Each number is 128 + 32 x the weight over its row's rms, rounded and kept within 0 to 255. Layers, rows and columns count from 0. Numbers have three digits each. The size before them is the row's rms in percent of the matrix's.

# layer 8 MLP up, 1536x256, rms 0.115, rows 381-487, columns 0-63
112:197124133116033156124149166118122113125164166184107130073136177146106119113132144100150132130179087098127128132139137132098127115160127121121115089142213146099118141107173131078125150104119096
097:081113117165122099149156097146166132158073136154094051128162207146169114111146176138124097119155106107168106150095112074133119141156136120122159146122193167098097133074156176156088088152122122
102:125137123071187121124098112150206171134103096137098129106139157140117126149129139150144087114113098131162116107133105134187113081109134109122116038149084105137161153125123153163113057201107087
108:111160144107096143159111168161085107129116099154159191134168094167091075153142115138164109089165122091136108121094021135134108142112148192127123161155132119114085122106153099126131055140096153
106:135144109129109154179153128116102138157120164140139119148109138094176121103127171182106186103077093132180046136191094207145096134148117096121138111110182181076153114110100139134161128144142161
106:113070120192122039157161128161148091161155190108113152114132197141136098181150097130146110137130163100130119111145150095178126200110134152108099120177115091184119131111145115139087160120107092
105:084156114041080144135108183131129142137162221089171074052089159047153128192171138148153124194095131161110111109156188095145147097100148090164084115130055092101143102116159053199116152149083141
101:177148104145089133153105158068180140144100121157128152107097147119072110110075155159131144153102122137119162161127111125147163117155179090092176117108177165115160149121149193071115164171107122
107:102122052122099151175099169162208168109154079101133074182134142143101119164140156107142151097089170113142076125147146199094118177095129187085093054096143161070100156142136104100164097194123112
092:094088065100115130155117126093140115144102200109129140077146091081153119077147180075088164133154133102134126120129142086121122108195096116071156136123064165179128100131119103110146062160207094
092:118115118119097162115103138188159150178102088138173164173138142142066143168141126100098118171130127123081105093152148146110136188098149114169113128090136092093111101109121088188157195132163095
109:190121077115158115164185152099160096060085183122112108140122062119129132158132155094136101137122102147187141118118120124114090075062161136133106133120076156119172117096211105107125155146100086
093:148187147151045130101122105095122139097160090185104144194154114171082211107073124127147136146129099120135131145116150174099111170084122153168141162056102131133132153113099134180124172118066118
092:152077125136148139131112043150114128136160118132089145091100120177120133145136140138140173142141116131152164116157104120104147160131124108135164109117046173133143106014150117147162103111140149
089:165118114126135142119158098087186176143140089142113087241139177154127131111113157170158145186164111098139118130101119143071124176109192112063124131185158129153113159119142145092116118106137092
094:211069160099131182132132143144075144135174136104113137106129075155128082092096112144075128157141139153079149137127120097045165132106138137149136148065128172186139072122147062140090087145100144
101:149171140077121173177133135119154121139133131138100136089094079122143178124129086169130128124057181176127113112088153076138100142086201103148114109142173070131102064154122108128148094111173128
105:177128060105137085159073141081142108092133126116066187195149170070105112167182068097162086114075093148112160113109123115145127061096105115113106146135100168135105109133111114086150110145113113
104:120085148102099092143097149170159140169148134145109098122110164121176082189145093104147118131139187172125167093079119108122099111118144165105135150167123120097126116124128085100096150122170141
104:155141115155115106149096105165114099147127115110134142112140137121135090132157156143139129150108133112167170131109148124042138086118126131117163148127131142148175134138128155090140154142172156
109:194126064121106170131084207128100103169078188138148087121156076109160085141127127164151058153079139161120128189158097093138168091169132139105089164106160054109134166152105069162115060078091199
103:161179093148163081162159114137107124123156124213131053138122145156127133144110127145155098121122085098127071098120112121118099194093142107115064165068154127162135145124154149138096147095118130
095:140134115160098124151135217135085182153105095188124178122122095062144172127127122114101120141170106093123134041066124113131078133108177150105098123128095130136113128158103151152209143115147148
101:168085161108048103162126193143188160150156116136097136114162133057142072151107099151174138110152137123162171126089155101104096143127114176155176123128127147157135106119180153080066117130161176
109:084123087156119113115140111158169110128143140141141134135121078104107115097168141195119158111108103106164159110091163157143116126148119095149145182150148123144173087123121087102114103093118157
100:120085145109086107180114132133127138136092136098130128103121124055128158105134116100102184085162112121116102062141092145082144102125166192105083097071113097092188120140100094147111150084159145
099:122123167101117148156111067129157199189129115107145073114147117147140122080074117167104139125161180127092078087076113183146074094169104145113174121151187064116107170122173100090128094137148139
102:114135105119147099105077173102147114153123132037116145164130138163122174147168165134118155128095123138167105134085161148144168053121133125094121137180109135139152149129149118096109152116129108
098:120118114103190136163109097151131123145126143102098108117124171086150113133093122172133065160089112134141110139093104113134114085133108146172076172192147061126135083088193106161122116099099140
108:186112116155085056132143112147121168069195140140060130145146126191136125103135142106123105132152086122199141073152107100093159163160122121078099128132123131088086121080094079156140135150150171
105:143139157141151110187150147159115135129179175114088108118202171141124095165072137110116105091126148124113107211168127093155142128137126130110120122119080180146189072114105079111164143140192079
096:170154122123124153099135125154028139163116100129084097149103115166189160082088173110180190146117122221164075116088154158107137096126146101104136113133087120082092093130150135127104100067145112
104:212204041154096111116177155112152061155085144120076122124148121052176116146078168171104140113102089163152114079118141148100174091107094126135106155165150136172171155097080170096108162142139157
098:148087111118152087131141126129099112100171119125126129123191171127090160113139153109100131183116173146158118149091122133076076116131106184161160118117215102120201116116044134065096096170092162
095:139119113190154149165128110121122139160165155150071117092116151137098135176173150155116153161115081127108162142137148141161114115175138110083101134148135167126076074074199114171185219122080096
091:141089154172044125122117122105163112088179136140101144095127131161186110184074150127176139145184114107153127087104195118149110146149084107107104094150128065114146094091131134144153140112136118
103:092108171089108132161120142170102110159190170104098144139060088191092130147178111177186085164070121121130128162089105108125125117134105114148134187129114117127150125146081148179116114167118199
097:139165111131123166134093057139100104105110103138110085158126108162121131165146127154147095114062160155115099156134135148134058163119110158122133149097139096128180177080167112137103158134158061
096:086140079099114070118195072125107177103138156182137102135139169149131144168133156082124074085181048209124140123087116108128095113137187164120127119087141130157144082120117116126132104131124108
106:146154107097149127133128128115152114107090146176076077185128100146099121101126105025154084143130120134182164139149129146091116138041115104135056087210110136136150164105098109149128146142213115
092:125129106143074092094051106105131088130141081124143147124101190122100148137125097130127110149127214133100183125075131098082113105156102171121164101166155119074109175116125133131108157112124135
096:199144164089133138128188133133099137153163060163079116121124142102140164124084175112082138098080174116113127118141092117113149096122141150128127099120145161153085107150162145076139151127150175
104:092138126062129172157123158153126124158121165140099187117100111172091106115089104080084089105155113126098130132136078172094125128179157158139191168126183101171104137102103111161102094140097118
101:174099152130111073167082064139180188143143199174087088158115122115152135116077113145076098124120181079090116106187144141114143168101122144036124147144140096097142140122122168099092159143141135
095:116079089177172122115102136107118174152130117110067121095064120142086076121128131114115106093135092122113183113150131143091168096163198147178141106115124124132145161047099132104116168145122137
106:162078138136097155125111161164115142102136163117143136154105138116134072155149133116104122173135122123127134061091160143053059112056143161163159088168114116104188143193124167090127114152157190
106:103127149121077172132119092174125210101125151099082126161116130130083146118117086114196083177159161120159150114076154065128155104138126113125159149083149122151145162148162156124131104081135119
106:179166135140135137093155087181097144130152092116113090098149098135104085173126151109146096120124119156101126132106238068112110141081132138160065105115091098203134084125111186087161122169084122
093:157168128102120097192128094186165118176151095100178134102166174147110103102099125165151153104172164130110142155117107189082139144110161120087142099122133102136089182129128068133055128139080115
096:107140187121148095153126109125158112165122159112136148132113146147117069167144166146103154141143125099179103070102122175197077157120071123112110063158135128116158138109107104167105085148084169
089:124168091096138218110207129132103125095158086106124145033199180099133122106088168169091109089070127146105091068119115188135122127159158059097093175093106126187125098108143109125114114127097150
098:153144153126107094122110111131126119139105114142075026093186134184156130084124141114075111115084162120067131122185094101150134207073131077109140123141218138102130131153128123087153151144109096
103:157148082103115121186102146162052124129121191075149069114090152132143120117046174112116119129086059150124181127099111177118137158126142156109162151141159093087136169150144150083074085135160116
090:092141059175104162103163104105155077123124178089133093083145130116122116157090111096118079144136157132149188118122116137177139144081106157140151133147088123076168149107051108101135127071144118
102:124079111071116126112122127141144103089140163101080104151146138116084151159124151149174110122047113141077095128127126061090085114083174115165105162099125090162141077166145108117110190114129133
095:082130136142181132111096149135154099094149108093076143115105131152119095126138133100135054120139150154181084091131157126144145130117123106096120121113150064176088077178140078109117129185132148
113:180155155128194143173127093163110148158121143106158100128170125141106150100087103175164151099135134139113131137112116131126117083080139110103138070105137160183112070104134188128093098131141104
101:125147151140125115128126111124132155157146172099176094088159154129116169151131123133154111150113148142085135116133096141099110145128105127108145125131087112059152073149210096186120141136099071
091:138112093106157171144083101152167125103077151111095092139152122133080119119139140108094185156090154146128114139143105132096141178172157086156131051113142152140134139119174163162027122087163144
104:174156122116166159174077097173189153113150165123064185149190111109154096138097150083127105118063126072142138129098161079180099103077176086146130152097133125128152160144081122136138120151119129
100:192117101130093118093185191098126125056135145124101121131133098123161151144142128106087093150100137151211110122145109154022162148094093141088147128074107153165101122094109091152153174111117113
095:168105046066070133101131136127120134143114125141097084104109154143134129133124167123150141138129077184190168122109116117112092105160118119139108167097136122138135135116164191150099073160152125
105:164115120153084121117133112122116062097101131134177124069159141124155074132118158122086102146096131098112142150169133133130080117131162118094096084136162100132101067111178139061161152172187095
116:120091055191087060067124147146158161082179093125105169072145156144097125067093204155098133149124134111152134096174109069154105139069177127167103143123152124105089138163123089109163156137173098
094:131162125118152110083105080195092097117140164131151080153125126176183157105136097117088121142079136113127138076132117098103141064157166125112129103114161172089175117094148100134123186084180073
108:110123141163114086118178087046135144125118179110084139166105186129045137087137104080224154098112124113133123143141122086138179161128096168080117082129096133201187132129144129131109164163135146
103:111086070124082162190108139100130146132115118115114131083150120186169156151108143105168125169124089184139158119148151107130147172120085121173101092154147126117206125122161104070070116109107144
108:085133119150132093150153113071091115121115121153118162153145194164167146107048108114128184102086082127090158131130164176093097093097088148133116141125135101121146107152158149088164134106154140
097:137165132157131149111101147140144132122130146094142179083145127118074172121065168127111145198136095117099171171123162128131097133064096156094091120134154084173132115219101145070153133157197129
097:119144103150100157101074133130100150104128097060156143135121138129117084092132148103141075117138148167096136145108138174098123100159181117124188109113107122107169154101115136093164144166156094
098:187163149133167095141068171123105117118160106134151123141121099134161123072135123132242169094121124111156133149105090210108100161114139113086146090120140129172166098096106129117098144110168154
091:107063114123130117182128138077077147164146103196119093122168109095115162149106083120139117105100092135185078087125138130111113069104134129191114104106150128125186094153098130172159131146108180
095:124073149142119101078163103115143078106166174113153164106133120169101170152081095117125152129145112190133167113048129117078079132131110180155114128141155146118155182107125099113132099118144155
089:114181136147166081153097138095130071185133115105109146136187115107105155149110160124145124067084185156175168131184112115138116126153155144175084130112093107125150038142099086083069133149159136
105:145145140162105130088169134171196108110084092098115119144173140147112122180149136124108086127141081130108151096174172174129150100111103141101139066171155152091139090129103135168107057097121128
106:121127048172117109112157124107170114124137085116055199130164066134063105105143113196165127116136156145092107115136155134099084185142096184118161168112150122129146101123123158145095118087128073
100:170123142111087116134119163079159100088155110102117077142160137115132163119124121173140066126143134148094156083129141173143171109138101139115131119136176118130115082125138107104221042154116089
103:161141085141206174137104129130183118121084129075154126123133104173131070078106132089110185128104138131120121178117126166097144189150115137049200099097148163078176124097105113109153077114053149
102:166131113143169194132109101130141168165104085082137153147167115130114131198187140070176086134097085095102129109111142077143069138130128095086087115146166101149164086091130145071146089133128150
101:113114111157147069153093169151106161150152100120126080076151108101154064179126131100131157080110150220139137129104094093147129091065123115126150130106142084124173149140095102070117127102071123
103:153156136121141188142147080121058124128158133116174122115097010154103131117088138110118110108124172164092113101198136160156145148145091171066122116147128159155109143059123084116153143107105074
096:103162083205168171101176097148133091076108174092078120115118144116145154124115145212143115124141126142118123124144114138177166120107142134146162126149093120121105111121102120150105156125170096
090:111104120108096124104097096157130136052104124166086119105182141188134091087083112144089113122098117079164137083118164087047111101079129114143169170113131063165135078077129163166096151181134124
094:153167116091065124131113103113138078148145137139117076156095127178145143131088083102102098075137162082164096067111130176186092148175133131115124153196149084089139166123134137081137136089046179
102:187104128164082108147148121150157139087171094120157099158092168069116124077134109051120129061139119166099189196177131078139141096101132098123150130115160134103123103085208112104147128134152101
107:134081073112120129086125190122075147165114150145110120126148116163092188158129145152155038122108159141129100107088139129140102124155149127142144091154145184106126165114121094156155174111110142
101:113143121124135164147133167089141105085124095167114123146085108156102089086153112201086156139124153145112113111135110159112173168075111124138121185105116117175134125098106117120110127159125080
104:113085115136084092136142060129172161194148136147120162093074133143118109151067128133183097195154161127090169132096130159096125086162105165113145115110147138109154171127145111096195105106201070
094:193122133109130101167132151146149129096156129075181073135198177185110128051131158047089136104064065153125138141093087111135122085163121091145081093102206165129139110130162119167109162094133169
107:121160090103111125172111054116130142082116138135092116147149134161148131135155131150135121119120174111097199077133024128182136106129129134156153077093166097123116098060147154086100154108139111
096:153122141082107084130122218057129100106158185125112162127116123125145133077131111075073165115079132163147142136123134119166129060164157130178113150182160151084145174152137189127105178168144178
099:117136117156130089203110089151094129147162102140141151176116118118115117130115148133175108133144085140191112134126148160158128111084117170141087123080134158083126035135128120157103177123142107
102:116118090075079143165114105160182122125159175039094137133088113101145110158160155114124092121121113068105092098172113147129164138154150151133134195096108123106165199129147117149111109165067093
101:079095168151162133065134138169148109135119159147145129162118161123118095179173149133101068137079123119084115122145188110156105182144109113125106054125057126114090132116145066200062165141173095
099:137196170074183167153150150131084178148082128138090099064124130089127099076144169141075132140113091103112121138101082138095200117127143122052146117137091154142141139149172159153143132163078109
108:217112102136118166109121133138169118122123116126133142132088128111188120146075188181118115115157088159075156090186139166177174084080132138113171084162103136138081203100136113090114185139109137
096:144106110142090183167147115112078140122054110123141206176142144183111190112100095110119073129124144141187116190100116128164150110117173126152108158126162151077164112161146084123089147134126166
103:118096113143171110098132240108107093133147192133120112161146146141113096104117141158186153098137177100167096157136130138104095175106138124103170144115133143093048139113125087146136122107165095
101:167118150092153123123150094088091117130117141108080111149176147104146176079168152154126098206087154125133150110115126110079137081120111136090114174106136202110136097129129097103095099114125153
096:108123146143116112133131146103142145153147135116124055125110138155094122158106121127158082128113091152137155117163157112084107075151071150133150118105164180109138119047121185156083080169163191
119:161162122136155144132151095138117135122103139148131103110114077182151089087118084108123139112115082127042130097146085135186090157138129103128138121188122126122116088111164147150101126208194181
108:097143132105076133135113124127124139151098137058122152142133072149109133103107173157153110074157106114095139096092151173078098145100149121149141101105154176123145115135152062113135110158121085
129:138158071192091069124085120072098106132118121105148134128140151168115144163096152128104089109115116109159120115106143140122070150118077151122078151129132101112139116164161124144148130135144141
105:109164129085131098155080099062103095140082084099125128130135144141129147101105176132144175117135110157118076130079135100140099125121089130136119131106171137127154124112163122088153078217085095
100:108101098133092146104084127093133105101112078131148085116054175147076100060132128143077100084086186167137110169158095115103056122090157154203069151082127145112100138154064122211148137117091190
098:150062104104147099140154093107122174031107143067177127141173127184109116143133173055128118119115164193134176111140070145138111118093104156124133126119032144133117099141116114136142122192095111
101:164135108097148171112118175169168114116131090101108108113136136141165079172160144134185114146082127120137099114159183067159135117138113103096110128160182075151168119142089183064108088117134170
# layer 8 MLP down (transposed), 1536x256, rms 0.113, rows 381-487, columns 0-63
103:148153161073134179149126082111128143129127161119130100126139107159083115109180168114113086128142129116173162124118062059129158105213120111133147126171165163055139166103043120134133103069158186
093:114182105144041118177095080113155150061155148096090167136117120133156110113118106085161171183124108176147140071122081200164062134094125132115149145068157085119130147114087097102097133096160163
109:099165121198142095150141126115136121197112062090111109068122080162062084156157168096129171178139129125166132069119098139164154096122133121100162123119177130096151161222142104149147169149163130
088:126161151119109165121178110175174172113091142092099083126056159107135160167120179197094116121068139117115174122060138116064142097111097115132142146122136120076107171159085123165118137106067152
106:162089109129179225131132109093133072093075130099216163109114153098120184153152137101092136093065090075173121167128214131083125128113136160068129131109116102083088143093158135073101155118158143
098:136084087129130084139094095120099108147126093149155111131144084118131105161141104124104149146107150156138112160083111161087155133115159144079126156129132071134196133118116067124104154100229121
111:137140118089130170118083155161142108136087123122141130050169131069119105167061105153141129169136141123123049102166140136141171141142182113172115102098070119158110122129073070134098099127110152
101:186097116055180102146094104154122140132111080179142090085099089129129129093086150156118085159116113121120057091091105178112142143104172121119085107093102133129132091135088156145179111111178163
119:162184146141110172094199081125125084140185138160081083099121150196090105146126081147041168095193121110144116140148088126100137097121175137120085128114166094170141134144100142139122098141092131
093:097120082110153082126105100127145117099157174116143143154097139180118171162122149129164171115128148114135094093109135112159121147100160144151131129079085182122097189109093126129108176122134143
096:090121102097074147144138142148162128155134163096121112168133035110151135128182170159157122142071154105136053162096137133100120121133100164077069091148076075096136156154181146133090115155087162
104:185137112187142126152126175104162126157176079134167176189167149131117146129097151160175115141096154138149135114136186111108101089118127154138139152126087116113127107121118082091133159103093195
094:170135097137111138123108119070205125114125146134158121102118140108125097147072123116206156198130160142162072145186064145148238200118160166120106108116146144044122164146135171099127114127153138
091:105101162085118076135107123131150108111095126157101131177119126110190145152114033096159093124075110158134157165158112186137166089144145090150072171101146119112184145166181108125141126154120103
100:113116150112112163151063110154118090097041084099149102194127149179132098190188147100101105166110136175121079139136141101137070147189147117087141168117128126133133123121111167147118069117117149
091:169102068047153076181131120131172171190099112083165066110130102119160078177132142169137153141096126130117119117160119160188110134115117114125113158190103124139070124119089124086152136098158113
104:152117095123108122121142097158156109148114157113189153112095132110136155179195156171124169118079145104161092148132094144110106112073165118178081155083130168087098162147074145151191107146070147
124:134170074123159121083149110177059090090115112199042177101108139109143171180123073088133154154101127156114151134116105103114127143099133127184152178114087129125133111139122154134096126116156131
109:069098121138123093113157119158107104091142084114132174129109075203080151102117091094092118134129122107108107199150158077127165151085098116144115079152109120085114171118084154159100099133120192
095:144062124094084130099173105097184112100071082169144097139146153109084124167109124110095091126094088151102137130113161144207088156081218204121188172118171112122077164174148130138116138196134169
110:090116124065110156104122105107087130093079054140102162066069127193128174132117104140119137080099115124153126108136209164111140147118058137090147124156119122128069142117152173123188114120143087
109:169128162150026115084143130177056123142133167136077116143098091113121130161099188131129115072142138124062156143136110105067107155142200072140131111157110141081130141158155155113108055137147148
093:171134121113130120127117158132195035160153089113099059104080109163104098117176146138146130106108110128167151134187148131142205155118087110125124125168051134113084146137106162140089128138162076
098:166086139169201132128158130131057102123109040106199100133202119173107147122150148143071117122155140156090069157124115105087121098125105094182170135121142168100114152173132114169188137130145132
088:164107141144102112135140180165163147100121180095103132119129064092138123096074131173091082088100168176112070114148072088112096142166086159080135121121126159192097094111104134146089080163181126
109:121120159129130156092159173071123098154121089099158120134141174085134123128138141146135122083143127113154099137101184116133124124119139158141105185126119131120183150113131150064127122097103159
104:145118165172113105097122122073139173107104164127156107121139126171205145131097109084079105157158194091132133139145134105160092174090061121109221141128120141084164125114125149108124147118153138
107:107141157094166121176077152116175156124094073107137093111103085118105158145097151142138105123126156186120086127153144185174144164097099206158093132107116155116139153130183111132131176122156110
103:096181120141138071090157123173135129122193153149145130151164089146101105159092062090080138092118095082095135129172161184070135075125123097112087129167138103122124097156144088094078190081107140
118:181163074140174136132117092101106103149150181145109146031123101192149110124145179120153123110135097173164126139172111156144176081143085150134087129176146139091146111069083106159110135086162147
084:115169123154147190137130113144146139103086120110146165098102149105105133061167136110111161125098082109124156141142116170037116130182119111134141159159143110098074135117099174175059085123096096
104:158213108114105089172138145151095118119112133124165112086087144161126101159202088126123129148187141165141195158139199076167145116174149142151102092212205131122152166102116070128100128153113141
095:164145227087123125171097128203182126129161160126170178182125106092126162160189143172120142101118142139137136195169097077090145152136073089144219102068107138106035193106172131127157145085132066
081:100132158146070121135150177116119160139113168120099107139103190129119139127148144105078151106113118143142130115185140131148157136157110107223130083206111110119157122109104106105156137144183107
099:133124095119110108128150130129224113154141117100129089158116112163117110180169097057142137111111140137086131079109116148136144148096175202106150113129171106122082107136095116136120180120160149
101:130131175122110125146158132129147165124141094136187157090127142089143108104162146142102118097208117166124131104096115118094147108081087116175153135138152071114159192147140126143106165063128112
106:179088090143125130091156127155107119121117094113147140130162077163133126118178110053127105141120056142102132172108140185142184133148124096124119098077109179101091122089166074062098092117131152
098:112088094086124157077161131137132176142184136144072083119157126140127056146119171114076062139088114104056100107159114153161164146102196116145081120107081134146126159078187137098122139121108123
088:163113141144094079084120123138117131146126123105129198109168099147149159108137129097178170113108122108163105127167118100106143098139141150154133082141148107153175088098115146152144147139101117
095:156101148119138008108182123101097126114161112169117154142093121094110143132097117168061106067157146112101202147140172159148099160131146112132079102132136128130086134131101183098153142105079182
099:090133122128158143130120122132096104135141122130220100101152097126126128084134131097179140082135147209131149185173168070096152140072119109147077100118070113131124159110088146169113135073197149
092:096090132137101106132177120095167104099154090131153097160206146101094128137141134146131167095154150067108135206132104158114151110157095106113101069116146119084097128180096164165100130133140121
103:133128144110097143121065125138195099167157090106206141151159135170139126100126150105154052142113159083089134152188140089123155211130139116095108125147125079123142130151078090082147142127183100
094:176096085137144141158084163101148128088135168076107104107070083154182064105132143176032177072119114084152157137112177102094136137180068124138054130104097142156092112135154118134105125068097147
096:143135089075110107121146080150089089192145156183195153167123131156126095084162115095143115144152094135150088108152119113130121159078121122187128164172152126106136178133134136136142125101087099
096:098078162131169100206118123175164079109161142162134064114143162222162128112092128133181121127151125125139131119133125166117133121164143111029085143109115155161202130107085111113143091105179163
097:153120128112130090123142156135160123130120119081157137113127115135110195110101177128132141116131109119111073150175059196136114157089109119140120121117123156149091106143089149167134136113125102
112:124161133158170154108109135135190179177106172043177141127119125128112151113086131130068130117138125097155132170124131179070145197122077130140160108103094116071132127161170100106115133114182143
105:148084078089060129124156065091168125088112161168130115155149089121135140152121125171130136127107144057161180117117142123100112132110120154122096127098074094170164120142134173078085125119180110
106:155118102143141056129088128065109162133087095145064159118212164114158113034162117130149101114133155149139133149097107191132123097125139187124130180177102136148124109105109121148152098107144058
097:150116124196164128134147101159159118075099126128103118097123123242120108063063146143133139112101157126165130125105133159189129148063147148161144157172139120090138138105164175104135201169142142
097:106180129132084141131186103111151137062188113096064177126144170108122181161123126140108150133156172151158102154177122135096105140130100118137143150076140066170125150127155154147168086107098101
114:185190155123136156156180158191126124114059154117143081113127156160181073111154100124101131176118143136125123126133143102100118075119085162089089170136197173193111083064153137140151186126134076
091:132084145072078156140147084105144026113124205134130125159178127138102095151161138188076082153139019084191077127125142136096086148133118141143142142173150142120107169161095131119169101123153142
097:126082112165132097131134147103107133162082114139137123115063093084112155128209150116101126110203138088145192081197113120124103150137112072162109131148096099072124163148078106142147106103127114
093:146091130147166081107127104156125200102100132068141215169099150129126161149128125116081149065110105130130163146119110141103147142158086113177121094108129117095134166123107158088099114082081133
115:136084133101167099093158140058053094110155131143137153093133138165151155116139145103146093140127072146123199158093099092132131095118139078084127144149108098030143192094110119070116121159169121
107:143122167148136150181146121146118135075147195104123107085100108151109089161145088090170156137153151093079057100165137075082087174129151130118197133109109110126128104090117126117055101152111091
099:068160098083194115046157156138115137161109162156139099125159139158138148081177113118152158138115133147141119197132181107112113135142097130138071075115082097107124114179142144121107178143123161
113:065169147119145070109181187077118169140136138127102114144125094135138115175171111083128128152156183178118168042108128195170166133136085123039170117102129060169142166055113096097109112102062183
105:154107167096108176146147140081171098103136086151104128095073126136124127148109125134140088103042172130102137080142161151143159099119126142115128107108104168064174089057126114120144151121076102
106:134065222143100128142128143173092113145094139110069102116077132116108141152130115117126103129205104102096096152095158110120101134138145098197159122159126166145131109165111174121092133128142137
105:192180156176132133146140099136075161086148150091088177134143130100148152105076108110080146112191079096149120141122064106108088086086169087078085087108162092149160190133098108157054185086154161
108:124076145168139062099091113074063150123080151121123148080167118157182109073115126090184112156125156150127119138150119121145135123080125119066120114154100146142120110127123145108128072163189109
101:102163103142126159137135156063080195149162139125120141121149126080134137137094163154162094133176123096108148122126153064104095163130153131170152091136153140138138125194152169108131104147171163
111:094119158120103104104164105127106125157103125176085087132184162119038152144100132062173087120139172149134148163139169114153105192155188118172162130152175114125068151159129171107126137158121084
111:178102156079184090141104131119128115179072077087164188108105102141145134036132080127140178126125125096147127151126110167155121161129126152138175145111140127128116017119178124217121099121110080
119:132102095104118142117126055124100155152132127153102070137086159147114100097132195153132085153092085139097121166224099169163105129098153175088123144119123151198123119135104047150162183146135173
095:159089105135123130099086092098025141126109115157173081175111126100133106116073110133151090170073140090092166093096133146168140143121119146142120149117098103131101115103170131137118115175143101
098:125160149130111126113132146051133164177118169146198175190142090120143162154118153105154152143126121166094117097100142143138164132133100146164136148043099163141196101164114120150145120128097086
101:173044114110192124127102144107127186141139151124170112125188193151142123089100109093111090114113127168159152137047099143146117135092155165126141147097139106065119114146085153148036109105160081
088:160097135124169121126149148111174130158134172102128141192129184128103115135115142093154141150137126153116072117098150139125110114072072076105156131058133106126158137041088115158111123084099129
098:071160184059142137089180118137119145144122118139139087216110164058102112105091109167081149139112133163154122165108122091083090134084168143105151153093149077094061148178159145160149149145106084
088:083061123162137150120105097136125183120176136030138127117116129111129091117100096102090121155173142110162120130129112085123101154109064139143138160143088143139077148150135119166148120089143169
108:143108084112174140124161123164125139146127172150130094090255118196115132162114108061123148078131152172110117153082103162166110138109126153108151101104115115128122123106165089126069077174166145
110:114176131151161135100173106079111115129052091131105246153062144148112142168082120085122135086143124160132136112154164095140140124159125107143159078169162145122121149185189106183125095101150122
108:103127136162117123113070181162076167117141092154166129136074073143138136198146101129100100077107151130132135127138155107112115152079130114099145115114120120072148114130077141128124147139104109
101:138193120160142100160108141117152162153147096137149096132157116163122138112082111127130146110149125133101092087117087109075171104106082136165144118134133088100150124152125153188084115074079112
102:079115136116180154116128145129077138175082078060146127097106062106139114113156146177156084087134173097114152162134149124127109125132121133072092201150157120106129080144186124114136090154145096
099:120132175141130130178153171096153129150151177032133164056101170163113125142096112151158117134167110074100188139148189142138133067120053102161104088154197131077168095132160112116123125149196110
093:193118176168130126198153147188111119125142136138144077097129174107059121080138127120118137112191112108164191113163162087122121136099144074069140141111129126127089169139124176126172092131157159
101:115166139106117159156198203096131154121142122127083146094207073128132076166111158124108118108134108163114116140173203155182033106163142113109132082119057134105090123093024110134172149187128153
088:111125103128118133118107128141157142160125136142079124127138244161116160122132117122110172193133130130141154185095095136166155150130067137136085084130130096117099077100143175120118086178157079
100:125068190158116112150063125142175189175090141130101150174108174135170136117161117102143151148107137116089147111152105145102140100116164149096174110115192175203116112118164145128115087076167109
094:030141113143170117154081171146092096122112121076075124126124158106104172141067128146138062153132110102097162177087138087129135091155024166139209110133101106172066128122138116063134103101145128
110:150098070082114126151181119089111177088152218142123113081106157114104091105125134171161095135142118117115108132113150106113162105126117108088134125130116116115147091118132125174148147134142113
100:172133155092153146135106072185132184176138140101137094163121170123089136111030206099071110136157118097127105113100132056180154125154075162076174109127123126151126079165130166083159116138100117
098:172109118110104140142179175152162100187142001135143166130084071106132145106157138144116137137150078155123178211148124164116137127147167129086153104152161118065061125090104150167083151084134174
093:111144107064061141095107094144098142143132135185105115160164111119133065170133110135174122129160131149138096144105119146155163132159132126123090119215147110106102121121142156076109163131069161
101:144130089066136118155101121158144155137121157083197120117139131152095176099136185114123131161191113109168098131164139138105130122135163073100122102108125121157170078100163240082117131077190146
095:104128167132144132089109154091059219109065081126148157100142102169157111145121144096153153138124203119172153146118117216209155148105105155146111118093147145159147097134113125122130098170110152
105:147189115077083104152145102157145139202083177124125114132069207105124161133135162115103079174107165094120130154127149142153103207106055106140117154105164110117177131081121122163151082137122145
100:183118148118143129170136118113100104128208113142139138164148125145108160072094046159157143192124116064109114167108118155139132140152092182121116155098184110083109103137158150106193143123121111
101:107071093102162141108176067068151157116118075075164206118113186189138118114100117165136137187164137112188109133152117163094150142054090071155122119188094145159057086139114156130142156105138163
100:144164105130085085132115116137124153121118066068130166163075143135093133076140126101144108129126140156104195104119109174095094114152129121105128108133078152056099131106153070096133108134140128
117:153103122183080134122076115132168117111051205094138141126173115094130094147126114146121113137122160099108065095142103108081158134136126151087126165159215119132102136026182137123149121035139188
098:142112135127146154058101160126054137105175138111142158165071107100121114108163074160132092110126080210177129092161113118147167096107118135174139158067142102081113176142186142081095153133126142
093:161154162125099140088102095163110129120108181132181136133125169150104136130100134117131115187101077100174121102151157095107154129161109166145158097152073174131138103113198097137159124108106167
099:094114169137131142109127126135143120119141092075158157099135083128174104153122198148096134167153088112120111073188109142077170107133132112139091154096177034138189180124118121106149142092100119
102:162175112149081127118136108134191086117116128152168117153136172129171091163127184121063110093111169096075134147129151162167074120165127165044084103138086167106145193087116066102116193103085098
116:091052110138142106139141181134138124133136134133112077155166166124102103099129156101140144145143171110232160097130179112125139107134145196110145082036155134149144154122135111108128192109123092
097:120126138125139160166121086108133149127168121178137084151148180145119130131163135140119148084086120158070165126099062079150118101158182110076090149199066138132168104118091105141131107157113122
120:091133076108115125160136088192123131158158124107144115082138135164174083082119124087120121140098135212139162122131147131132100133120094148123124112128080136111116124174151139099097134111141163
103:114191159132144118101159158116128087196131108101152107145101097081158133145115132077084121109073177124073063165167161156116067126139141116122113106171126133151116181125128137077148167099133152
102:089120124101117117105178144169161161077137159110099128099128119183111138118108138117120132138114098178095218108128123102093168114126130113136133093204162147079114132107163099082084106121123096
116:079100079191133130166096143121113140118075120090090126182146065157163093161107144099120092174121138123164139166098094172153084126148092187166106111142084122124122157162171120122095121119083116
097:051177103142147061091128126137128109098120127103190158151201182120068095080098160127127195148140087146133135105125135094078177099136168136127197072168151132147171105152098140089129083063163128